From a checkpoint of a small transformer trained on Wikipedia: no biases in attention or MLP, a variant of Muon for these matrices.
Each number is 128 + 32 x the weight over the matrix's rms, rounded and kept within 0 to 255. Layers, rows and columns count from 0. Numbers have three digits each.

# layer 8 MLP gate, 1280x160, rms 0.233, rows 1242-1279, columns 80-159
146148114063138085141185125122108084108134117141144129117144100108105156185095151094178118104081131182126136127181116145130126096098146095104152202145097121033063103120126084135161111103106130070133108073146136130081134083134072149120139053
138156093148116134055143103107159188097158198130077194132150121102187108131145109116070089141120142096070169102129113147101196160118149119115172087092160105126178106109134158140175143135144087133153118133131136161124153115093134210104161137
171152134176126161096113112136157075103091148119131132173093105140171097126185075141107133153153125164161189140100123124164088111107113106126054173158136131080139093131157153073083110160146130145166154162142101129145090168130114100147057121
126109153166135124118088148076140051104134139149062125103187127093166071135097120155153125117127158218120070099218148190137148168129128061169104168161180115110154118087129112164102051096128108160129098147101200094117144128144163116110117138
121192151082189128102173164164135100116114133102184149057094196062115146172149144057157033096069146160164144139125106151162166085189130074140195134145126114104134160116154145187116104167114106205121140096142152165117157115114159163138189153
169153115138120173096111120120111105121112144152247161127078103183164128180176086131114121125134165074196148174112152166090076092148134066083137081121189144178112181159131100170072199116122151113219135131145098119195147088098145139175124081
138130124077088151149137133148106134173115120106082132147131141117081141160202156104135145168137149111100122137148192128117180136134140166133120135134131131133140165107139106155133120136103143140152122147107132094158159124141173159171137150
086146102165188087186121095169080142082154099156123107118118163114118104089084179154126087120117087146094173107104113117098169120108080128183148125184142164117119088149139133125123064079117115121099138125136117084159165208166156120174124126
117158181142153163136136138070153131115134100086113141173100131173123080161177148092113132109157088097108144145160097161107153094122087109114084098118096109177135191121125140175143133112157091107164124054118145114134145126150148119183171098
208137116091127115122085185096110133148115075108097109097155114112147110166071102110107069143075098146103068158175122138137163159085114099086115132146115171142102138148100168163175142117154188174103137123113132119106102112185113130106191154
084131125160150182125124187132202099107101189134083183165164102138103118163171101104137127118122150162138128126140132101117168118133157155173196095156142149188121134148133128134135124098141121169150142163134134127097117208104092100138046130
150087086104128082149192164144112149091111132146186134163128091146131100102137193052141121123132137076097172132077221166103084072052088094072109165196106143172152155093139114212104142136135079108156158118125120153127169162109127208116125167
137137066112081060121171129127149133120149164128180159109104141135128101100130123140133179087110132088128199130098094078154083089123087154089188101094109167063166176164131148105158123094137128144133119135135125071104128145140124110175138125
159122106153121105136115117107112112192187142198108134147181089095147172121165132135161178093168176090116161083120176090139135168125136090106149141142204048096113116121154069070101150129128107061079138136151072151104080189181120141095167093
195129128094122164146135097091220158131123123083157123092099085134110129126158192124146140195089119166114075162104179142181103112154143136121133117080117178073124186111070122122077166136142142096169108167116137056163146158146087138170074096
178152130151133129168116168140160106157142086116160135096156152043118113117160084096102105161155211110146109166166090056129123159121086062090154145116131139089127112134162064124165107126121072150093079078092109122105166137170157172115156117
054153190094107158134095172110121144113175089130142142100085081097139154106097163163064067101177085158168103114143138173136120128134082159128183126102098125139126090098131168150085146102152122141121139160097124168117159079112166098109067111
138159127123099108125123159136097092144153098050187126102124182158115153193120098176136128159158073164138125112150143145146081121093143113136124157137077014200139123123143142083133202126136146180164143172058102106090154082092120076139089121
145156130065116100138171207148118148066143133140132100096110102110135110095133204129122159128137173194149120128148189102107164167140141209140134133119158169086120140133155207117136175123139114119115174147077135103180200163144133142100133188
165128068115102123133118133067191180164171120061175064117149134211131153121157164151093079112151150117127120096084112173207109099036134072189158108106125085123081149150169045148113116136131139116167169133116097151143135092143176085098097165
181150113124158159168151072130070118131141171125122178068153120075099088122119144231156133126136178128130166108156136120138091091111101108124059110085118139175163126171093143132108138121115148091174163144120133136179098149191149138147128111
130161113143151176170095160082084148168116116114082125075107164097141163117088153165106112154155120130158133133114134147139104174144181159121136184122084147128149191101082130136142130101148146117121061167112130123114097177133189144146100168
100159114125109154107156120216139127092108197177139097191139077111141159077117140176140139118073120107162080181116092133114135086108141157098172120089105126112150106082074095151137149114105171170130101172097077085099128115128066153126084056
109152158122103144148103168183137130159146125143133161137085147127116116110168210164141105138114127134040187135139103187204162097177163093153115114047087100111103156143117100127148142101145079137179110125181103129173131089152167108210103095
143149155158121173142062082116116142109180098117082179148105142099154101118185149139100130109107133152130182167070108116159108145121123154188104055147111172195158075121113125102071134138075162159142114129081106130111167120084205174091123154
137096093101122152108146202191129158107129153200098124142183139095136120114090177116125141183088144133100075157180087132105101143113085107118116111135111083090093120130160108144151129137064128094202067178118130109077094099110075142144144149
098152161096117173137063153174050100165101123111080132158155141070113166186163098151092105080110147171142135157113192076166169152101103138147119148130135052088103182182140146107124181185103073220169076168126187147144122133147117128173109106
070099127157150108160106116104091103180165139210121154151138126171057168154140154145119057114121104107158193131136121072159197095084216096095126154110161101124110146113103146189126136074070142122139052185112123095088144115148063153128106141
134132167113088133105174119087133088152115151127096151123188073045151126117115153145154140128074116115102139127116114113068147161129165100090132148162099118150142125153146174141125132134163114123177118148089103116136134124149108127105136116
126131140068115146146073110169087124121072098106140146121121114136142132158191115131153194149153154146128059197081141120152138083145138154082104065143080120141154145151149170119111129168174113153097167164113112136124160114120157124107097126
165136142122113124168206143123092172151176131195152087179127125155146144082142117156114170109147169106091116156121091158144145166150060103109109149141092129102085102152100108045120081085128107161131128123096176140130150074145143127126075129
086088134141112098097186165109118110094160130116125112146139146120165144142080127146159113154134102123108146135128063127142125142113134112110145131150163097148152094147069090164122158162155092130117174183152106167088152141063070135112113192
121129158180140177096147105145162165112110171130128120053116097183135145125108120103116142117149113129211106129040123085144090110116133142117118086109149114143077145107140159205121142076124051149146093097128111151160066201094197122147075111
145110097138139131079051169112180103098095175139145090143118190193076157084077199057168121130135064135127104096135169148160130120111193107084082157086119126115167124122098125192090042108068141132112100151085204124111127166138145133088099153
112149086132117191142058114090193116118113162181180127147168165093090203137148145142177166095120157093131143054122086081104132158201162099111138124101043197169122170098142140192118120163092069148105127183143100156085145146135140160121147101
077129119128137189164185131155154134125119209068082101072129167129107135132110100156108120085142119055123111132079160162153127188121142164104096171151164135137126076179088131121092113116076157145107088139124097096186128133109127164086137101
067117103097144133079108121128215129142095136112119120055134148183083139117117148105101211170165180183096118137118192121165130160156102110138170160119082155116141087138090171135148158100075187107177096085112078121064086050074127150145144115
176138115134108122202117191122148091151108098139059055078092108162147148150114116065150064147099063141184069107090130118101129167183162104090165128137093155157170106080148138092178142130100184143079143113163156086109151161065084074161114117
# layer 8 MLP up, 1280x160, rms 0.247, rows 1242-1279, columns 80-159
081138103106168078149114076136104139100101168177146172131124148131118136134145176165105136146106177092131137135135188160128131171079150138090100079099191184191111144115079123121174098115156141127145103137099118105108177078079174147099118110
138141169115120120120150143108096138143096075108144146090204168152150115183087111144092070164138081117131060128150176138237117132095140134119158105133131110143130147100130164137076138186141125083109107124086098106123081156137185103146107133
120148129144072104122158155127146129120152102112178139151088088096150105154112142084099139089113113170245052090086094169126094130097091143171125162139121156139148147140099087130136105123126088133137131080117178163129125115102149124114102091
112157110191120137157140119103170147172113145080132128125161139111107141118141079132175086102148157075108092165074139083119102162162160122129037141080080145190166105124139129144154104100088123120171181083125094133118186127129111105139128059
135065073129115125122102122095151135159116135141145096204143071183141113133195114159117191087145091116105101098194072124139134069071089090090107063121200183131143157118112106074091161101168132119111144111122142082073128095194116064124086130
117119104148145117110131117160161042069158139149091108132156161142132066086214104115098135148109133121127104107121121080120135172169077126062072190143091093173170139111082119134110094200188128169118128065095162076103164125128133089180111114
108142161129139115153101138133153139156153159159159148075134131129118081113114062101102114066156147102133134144116125093111167128096117110114175169116122132126158092173127117105182171070150125106129147152122106169135091178157111105097132087
126139115184111190158150134159138106141113137097128171102148125164138165102116076091191090138179113097209119107132121102120155161162080133117151111133103142154103147112197138120128108149156135133110103148111101135145047185085156135092074099
111098147107175122122109100146105139193121147064075168115136073213125136117128136138161157102092130147140162176135134121116109109117186104101094128113136114110183142129073144097139131084161085144134114140113123058145144116133130116120152102
199114130102096115139120097204159123067138127161109111099203114149157087123128104129129196114151159133085085162164079157095126112150126146147106130163156109151089135148117094122156130153073113091137140128092104110127146160142104157054181086
128163171108126028114141115080180136125137146181178122099144176134149170144150048087172133060109062086153149121175153103161077186082110115127149157080122142061115184102150176144117137152140182155165129151094126159125151094087120167094146122
132132111110098166104083094110108137098077160077162175134116166115084142089161132102131130138115024146100138131164093170129148086140111133120127140015149100164124147123107144052141075093200106142060092140120067092172116119130134120125169093
110114110166073147175069115099119126111146115127113176114118135133108135124118122085131107110151154095133118084171173167131093109104089043109078142095129112136137157130144103094132120104155109064164165120191133109185161137133121123113106127
122069174091167119111157117126127142077131100106121107096096093121104094121130143172168078188139117134139114110099122166119132188159122110184088098114176188083212136124156124063143183138098150131056137141160198137065113075087130091162159120
139125108127190165146132123123121152150128217182122123137164158077075100117113158187130111125118104071147154121105083131126121125053157148093121078115077133156133156218180109123162144102110099102114148119190170127134138102124179131155214121
177110053162122130087124160069052113105100178118132174096144111106138140136172126173173140119174127079090150134098078108156139099088101161168122080146136123155127125179125135092158162082085083164123060156172199128114115069145162138152142136
129120096182099123138133112131133137120149138118136131133141142099096074181167101077174131110133143084099099143109118078106123092116174092130150178120139124188133137104156151118148127174103120122133126130155122110123120126149159141190155112
121128148160077103177086104120215090171064154079173162127062144162158184198097073133146127147116069157162143140134162114113060064094183143121113117146135075163086057165119158147169157168138137112128119089067101127097088185096133099112104112
108168107151084113073107114165170102112137121188118100111119149143175155140141094097173134136200140089155119100164124115082053098085049123102083107112100098130089131095155091087163094124074122101166069132095116144105119101116125150120125134
000192133103180125068123146162076176157139166138127199167134121101162101136120083121121147103157075207153108150114151125097185111148167147082113185146092202136149083126188187124124117067129170119242189160097102113100126117108058185163147046
149147168140157141129144144105164125123084134134099153119121166144145075094128130166185139141162089092065108150152130124110162117106110076151141152151102101115118190137127147133104105118155190128168166218148112064174102112105109151121131055
087090104113132134108111175131096101143138142063123095175125168113147144124155102146090138133105154109142126130116101193106182113160107091136101120099151141108112123076148107097107144143102078114105152057095163154156090053113107176133146115
066194125158153146135158129109107137100170158133180138089118147145142139171146110107098095128184200139124181125123074166143112102073090118166111106077121159093148189123102110149150097195114099111188162092120135161118122123090099140100173144
132106066120132159145096104142173117160151099145159135154129082167122132150146133102159169092112113122067129118164093180129121097150090116127139186103178128139160127146105054083134151167086176160142104092104096145159155141111121123126071118
162108124178170091158106128127130142115207137069125135178103150161146124157137101132106176109178092113117162119161156097126179127110109138086166112161080099076129098173142155114107145119142142142149108108170141149123139133095114151149108147
128066181118153131096072123058170132111103083142117122137069075112181149097164128133126166116139163161140145131095148117129121090167145151144119167132092147100118174118077145097147096119153141120114140119074121144095181175159084111090162086
177060165142130152112144131152125125135136130165183173158168133135121122045102093203128144110128184133099129096069088137127111109166124152138079176147121122148061135149168103203109155085138201098102120153138069083138174089110153146154055121
119185069156094128069166068089100132101104108162103112133139165141110122136129125149149212167137155142120070121157124105177117158112113109167097115090121138178176079167232141198137150122079136140132171113157066084106083132141163065071154120
113095126132119084161160184149148132139127102157067119182126142094113146108107095129119123117190120162122165129104182142108162177102164102101157145132131157132151170137122128164126155119164185184140109074150144123126099125061109119104085128
154175089178141114136140157101173124158169143162194094088095081111122127105083104104128089118116195079173128125120105118143107136111155099177154128119105131111152151124153128032108140095109144103140117084138118082146163099127077168113125136
154115093126113156100117144134119198132111146117129084122170111117135085131062100110162109146130135110116126110181129124162107145157141140102149165109170150173124180102143107152117109160107181143108085100143112128178145096136152099186137155
086129134129170083151123138128102130103085108109115048139124059165184150153175193122124182104138141112084132090115158189155109165138117166136145107158066077122101145141089127149151124193187167115101129101124096200190100129074164162107122145
125141113118113176142126080095152142123117117162142133119095066135168126109104113150089054172076125170132050130099155084132149146129099123154179093152202138121155153088133080160021137111132097165124117110169137153139072105144155107155121234
114112041123086132182116197087146142103171150134123054124140160084122075111179139181144099136132164141170127102154140095096208054142121180127117071143133181143156143159152118108148139117105149169085065135106135177159169134110161116096097090
126053186172131172111109152117138076093100125172122136141096159127117114113134088099095109185128166089092057111137102117087111133152123092156117202107111158116158127120124125099175173126108137132139123192120161194129177081112143153119079120
154162177089156204138081101154116193136147155146131141175137115097170140076106132106083101191190119093112109155101159106178067151145099094183073126103130124133119156128077113136116173180173121119189153170104125094181145113149119180105154078
164057083166195078082178152113139121147188168130181148164108130131108077142128162108124116128165125137126134107161141130143124070152061148091134139141186134100093063135128096106151159135196148156093096094203118179129107101132142114129193101
162124108031139157155123130140146073160121142119108094128137111135200107170135102140118064125133100150141154110181113109086162167161113099061145115142127129153174114112145073093153154140100179126117117200114146084023152162088155131115090102
# layer 8 MLP down (transposed), 1280x160, rms 0.0442, rows 1242-1279, columns 80-159
160186140117139131139151104105092150102165129094125123114141133048077160146133114094185092166150094087111070188171109086163035091126084065192089106107166125126143112109137076134118120119149165132115091075186143117119131090140092184077158106
143141068155071141145112109122148135115147074124115172153148130063146092119146157040063107193154162135113088115140122188152133106065076104138192085172150125151140106119112118080130091130145129115092103101081093137127118130180105080194072128
128075153146176140141151120194088105172188119087073112105174182099100139110088150147158128104125128121072183095161130108118149121139196089151114108108124106100124152113113132166106124114145146142104114139119162084137134127135118178137154103
105104139103114172129112175183081109064139095134126124092119121115089153118184110117082141141092152135090109109111159064121138108085152119130122161118087063109132117140162166118098089062129165070114143128175148133145065141178105080115141170
121127120098121192159187146141175153127129157159142136076127120081138141170089140155148105198146133107121029121162097090115116145079165164142081156165192041126126139103074143155177128103115151157085101085128139105145100176106136129148106205
121161129104138193107096097185101161122086142136131168175160152067126133106071157081091134141170163118143095171150111147204124124127183077148120129114163145105129090149125179089138103131105112110118126103074045095148070108083130127130077124
145126122087110141158144120126120163129172095112111102110130148143130141141164147116147172203103109118129103116136202123095110134149154082132075128139140065124125134108092128130115088172057116228149106145142165139147112120130139091170127170
177116133099105104122133076111146152131134124133133084110115161172128122179156121127081178089048163166104095174176148146124063140082175143137129159110166129131126118146085080141141121095077145125157141094144103098187169061127106157153139140
162145170141167142137132118087171120125156147106102079178114097119146100167185089073153073076155146116068102120132131120137178096127164078125108091175183183105115124114223103109135091168130154131143140130078096071128114113139159137097131083
120123156132070154188201147200098159141103108139093116177172155148122140144185092098118158095141134077144154162105104145091194088147142117131129160166186106155122103189108151122111100101155118107115143142093151109077187135128116115097112129
184103111182159117154138120089149137090133132078192090169118181112134121142115085150077103155150188192207155111092120170146088146143097105111086117133097098158109115096137094117044080143157128143155166116130156109113116141133097120112147106
115166110131170138112093160089108091087133096156116141140153145118138145134095147127158142092087141079155127138146169111109114158124142073120131086089166106152116132181137101130175104126080155019141101132112044022097121100113117147217139119
092125113148153167148110130117118120086093100152098141174098109059130159140095101114132106152145165104132138087096111173079147133116140128127102135153111139134130101129205090117165123140171090112146105131091152112118103150128144121126125120
124106160062138159078106214101146144098083197092124076167102141121166143113129108116104097175162084170119106127123138129123148151099164147129143104119092162083116177103116165097117146154102179187114145126095089099093173134184122049153174113
071103086097140110094161151149110164132149219160130099161153183105136109129117126149097120118131120068177152093117152086098095198045092087063098124153102135139120078179143163141105118062180120122119162109182146141154140178150138077151153176
111180076090158077095127143144170148142119105099071103105134117123164101096180152122079170110153108162132165124229079168132104080115093189145144174136123077188136114083079174101115113093145111113140124144121127125234137128090170156107168084
143137135151154149090147129094134096084102072073083146133140125130177162135117133142126120132066148127150100170096113116218097130068136108083151086123121137104191154135101111127141143137129095117135143165080122159176140143158141096132125134
122106239123149084125099112157136158155138107169116143088174130130109103117102136105139182114138150146102119167121107134132147103156115077153157123107041141140116150137107177113118141112104199193104178036129070113116188182108149184109160149
052096141155167138157117167099134115074140151073106133135134115067070126163153111162139136139095102097122092096114149153163137197142131097136093147109193148117167148133123169186107151117136135108080025121178152118135130136156126100160100086
123132117161102087109083142148150079130216189118148177080149109095145145068109126107077101121147093207132124109072200084170071149080119171139082103113092137163177123069050146117109145142137147200186129138079163070116088149054134138118118145
135183089117131089148133081157122134146138113113103119057088143142088091131132151237151114145114175107094114081152134094131117096142096161104141074115129134099177086189180178141152103155122089125142144141160166090151144164140129126112114163
136166102153151151136143064148110177110110122077119131119147132119150182128129168059136153139132166118165137145215127108137062158130142147121102131137137098170141119119119167114110120109093063171127151145106114125086123135107124125151115128
092141094089131098137109087158120152119126108129159082132142176144100145156118083084078083113131129146112200103099147102123173108124134056171151106079099090138123123171118091127083113134196128142138157089159068113105074141160135108132113161
189214113174099114122085114107166081123101055103162113132094106179099147112084185151156121101127094151122133126142127075162103139068136162123095096106148123119073208135092172152150108128184166113078131136072146143119049123122193093088120070
103178111039158128129132139153060145119144112129173124137097117144177132176128145114143107097185155096117138167164138126148131158110095157063118199151118076129143140138170158093160175108108138159157138081183143112101084112081177182094172168
156139144148179093098091137136073102115101102060134153130088165150156122154196171140167133111149096116131135139135184183159161105149117143117126183157137140111128074135121098114137111113162125135078149116124147112124126133176151108132113130
138099094140154090152118108140165175107138141110133108143111169134147120126098055120104122111153090158082118077142047156112134139102130154134113134115134106108170047147120139094159057151210159097177240113164115162104118109104028111099103163
142132110172162175144144078112129102077138150068140136119118147136183102083136124203131122102154078122085156167140169129163113097167149089072115134096125087168229126157080141125124109126074085177166102136110006128105095090120157072070072196
134119142083157151134132139173184166141113161087122129136107102145166109113152156136123161138086139143104074082113104162084173141122083087107152079140111130077126138118168132116143103142135145120125144113127129105129131170082128098140152124
122125137134138212162128127051124113141093117071115179135114165167145142121110117139133105184124153104045115131130131127171114098119113090057132151099191159157148180121103138159156088169112122199089088128132108142116122168142128075103152102
222108170154101133156108132156128171071108144087085138115131132125099099131150138110120134143138163134095050147189107169087165135126139083126150137153163112097101161125103111152110167092116132092147121120124092192104164129135098118133120107
080107086135163139167103100134144161143107171134126076079140056083102078159161041172162111100104074161143112151137117081140181095137119076090103137145113119113165148103139030131147154105115127105093093118090106136127148169070138149100158109
110092179116089063151128123183177118185185180088100134097104116163059143149151194078192151097076065146120077128116154116083155106121168137122159128175091132082120112113142141134195099069109145112129102116121117120185119113110093130127133114
138140136136119134101133135104135137199129188127044148145099098123140128146114179159133118113115158188190190088111167112120132149100156124117130108169114054172192155117140087146113115164114124207098125122130103157131122156122109157106175153
122110147064088140134154148138159181186106153103114148141137122089119100138107141162152128105093118110144109091120152077070192080050113149093104069130081103128165154150155126119140062105176140071102147125157153102144158114172127076092197133
112128137085089158136152085113125140083122120093130153086145121097122107134137097155112119142139091046137099169107148128137154105123104155145145148120162138138098137159129088154129138110115147157099162106127144140143082117095115157125128066
132161108096101083157153170131107127122103055103122159177136173131147105169154116097108112146126187158146106173090037125106126107182117139098100081127189144125088092093100131157066090132149119147133087154151126161174176191085121126111148089
093137117088139145134088106139135069136118085109092155135103137155120089157093120095093058106104097152241086066156135146122141147135171059128125144148114143180126112156165080107167152116160160112132147083106134157134095134129111092157142099